config.toml
vocab_size = 4716
optimizer = "soap_variant"
beta2 = 0.99
Each number is 500 + 50 x the weight over its row's rms, rounded and kept within 0 to 999. Layers, rows and columns count from 0. Numbers have three digits each. The size before them is the row's rms in percent of the matrix's.

# layer 9 MLP down, 256x1024, rms 0.114, rows 0-42, columns 640-703
102:493569482573512434651544479477595536423464552636508503551526498469416486572452535539524374580426420419528560425462548446575491516379559471547518424499544519488422515484453602555533461526550534
097:511479499539576517475439459536541521414442480501525471480541514455518498485518488501463422441515480485498583443534409473506527530446498449522479530501467399453392486476494517575480483423465580
105:620428462520531500560467566556496452484381507591465506455487462468502533480446526493500429553506410504509517451496492569509523434430614530490592464544583473646519398460504500508557498581526456
100:469534533546452515479465523531369499428487507514423504420452429568505398519466525603515553527508502579524480544474460527491492512554529522456406475499600384435423556452529468493485470537468516
103:508506592479500430523514479585488526459473496492490545513586484501482462391493433503446557502526484396526492477445505551546466583421477434487545446408507517550456394418462502521531547534459564
101:531409540417483420439512480505600436504515534496592433427457575542497522445450525501514370439616508466557500511491502525459495379526516596474543513599449459511514474428459530467511508479537487
096:511562609513569482440463628383524538412423507525615599569621496470479521527486479499510549406431522489607466412476528457475526549450540468563544515493508492453571534474492503487494420507474476
097:519402538528498536504553557529534515563465426487614531494439433484536445422492462440501446535487491505539485536450486476525527436428388516512485522512588567467552459499463526561500579490453464
101:584467552491558435470550466528387531407558545456563486423471443514452529382466452539526490534591566452476503545494515475516482483505502497457585549437511524481496620502522470564492526432532443
093:504467435550498436516424577516492477375453476584427446539483490508479471495538530425513505516572451518546457500487453535525513534552521534485511494505483481507431499509404440511481458520561438
098:556493480437569551627457509570488500487497467425487487529434548490496507469537488448438545576551508520548529473458563531471556523526461443498540536509587407557402460481382499488476487438496520
101:523521485474554457500488440537455486460536544500469497537475509544479512578570456576461611499489512418415513519519498509503549561485494504567444516572398435514454503470509510414467409404536467
100:503589532502544411432503498419586447555530513406550537538530500515436458429516577478469435480514423564464473454567453519521484471574406568494458452507506559520476539439637487446495414487512523
100:501492554526534466455593467530478546580589481516494466459451492543427450496497492453504514536439490557542513549425520488472521587522484504485448447432426455502498496544475519430491548463451489
104:492527480553452530473510451438518477472543565504380537451526521502490502501520501485464523477417521538491460493508470614557483513529480493476536509473523433521433533539411501470555479565465574
100:630444498498545509496579530450501501500475503489543499394419418549445526469564433487504483453503576523454562423543514498541531514449556376402483442501555510491516458558577389554529490476434514
099:428559495481521401500477510491436552525406357455576531506553526534440488490541492477469450494488497551508502517518530461490473498482514490491544583439562476443588481439507548475578471439501550
096:546452533491486468467462522446558555521517514572425415462525460515491517481479480589475503416567542552498434527441506501501530480404442505506546528495383462437538451529453453551500566429445470
100:563508514401493440545437400557471431492535497519468406463408468404597379601479537525602467484519499506504426512455501536463470482511476585538461437527495439459510612477484480492537564460505542
099:578502501607531541449470499562531470464460411521460559566430522419405470464548492506557456575529493549547439472489456544564597433481540412554589462467427574516494433530446504495397508544527530
097:515538463445449514501492560492608515554487501442499541535386490440495437455497450514538491464509477495454394486523394523374486514453489444457586591417482580436471507469511530544469450540441483
100:400477471412505554527497547504480428540474425480539475566471476484575530494471489527517460503481560551417578440562493501502471571427459566484523489539454476498486530480363624567468509517453446
098:456450454541543524443501494479485550584547414501499513515624512466491455456554537536514504495525484494495514467465555555467537567422508446480511472483524535463465577451546498481422515479534462
101:539516567455479592466534537502419600677593415506402453519483495547579531499499508490444553499482480499610500418552545555466442528517455511473409510562506436498440512508490549513487461457403458
099:502521515525501507481439510519470573546443571484493490522419588412482560517573448489451623547474464395547566383488562486463544468551551521526519436492511592519491435508486523485499407444490378
099:415439459446503476572462476624425462459509513555432383472566492503604514456472595534503440549545340480572511486523596627536462458488557540490484520442471393479569494534499462530535487514476548
098:473485571533469458555549561512551555484569551572545488529486524515529387508520507450556436510453497544472562498487463520405560476480520550406441586458461477575498526563549513513556445534478471
097:550491455541504497454487463469596525498415553490538545436507561569399517495588481418547513425496515562555498551525486556558523411431590466476473528441471454496513523501590518450563397584422494
100:551493498468554475522499460377486464520536521583526509460479520533548633510440485480523559464477469405520533522589474493491367590494530516544465526446561477532531596525452569418395557431474576
098:381550546401473427519460490518462515441561402472442462576518502560447480454504495420522469564417464520483481478434492486611524544576416482468573430569506488460567508551456495478463476582454439
101:425484446505481488539528484513504420510506519489566505515594564497421576539539546560504476588511513466526478584521511571513448479536495462541420489546455514519569449397501480505536510540472547
102:533543572500473503458478480445439434438483551505514461545551441562550446498546517485474517461552568537420509482600509573506427507583488502447544497547500573562505502562588461509436539597482479
101:519548428498514602512498529448598555563447479524508538500505524459451478476551461555480477537508483540491473588613485580468497536491535502485410498494540534471514476398457472406477486498509495
101:523482508526459426419537509460512489638536516462500568450552482448466549446538524506559423528408464515440576550527475529473579478555463462453392487474496495415532582489524508494497441587568503
101:471619568485449544535475460493537519474443528496392550599435540524592433521558495431404610498544476552519391484476500564616550463471497499486415557512521571533489465449473477524538473471496472
093:500505470409451463546519450461465542453534452572541537396451457506492517452427516485588482518490520489429488581504568564491492460518548531496489510535515521516472460497491464580530447517386529
097:517420470498449658516501507461551500472406428462554615453528538540519426513423437536441465510496490407496545497491483375459496491507438520560542451500491496495498493564482514580535530531475518
101:486541476408528524497473485514452529493504513451481481530441479473478576494585426547527546544464496506462587524479449467530553497518491507579481460546465472488544514523511514472575472481542481
100:514472521478465464415482483507427527479536491485524505509384456523516582508533582502586638445479550511475534448524477501478465414531505523508552545437452542524487530504474531481548477504542484
099:505426521459430422547485563500376508494602457485441567505403598462444437463476474492489562524521536550522440515510474494477507499504522584460579492526493393540545497516541472468505452478524527
095:530538560473430534403462481544494573508483453539536524502497567468515555486476446517536448438525423468549471552561503537457463566505484477473587482423511501523498401442526535555515532521572489
099:417421551437528563528547438512429482558503515507440563520576537472509558573499460540445565469538499586506512600551490507472543491526506490511475480425521489467445476518514475563393462515549502
100:547490507426556440560533522506504496559532481545454620424613536495512474510499447532577604489437482505652390454480507518568407447527545479590513483440533548401437521516469528522498462407490562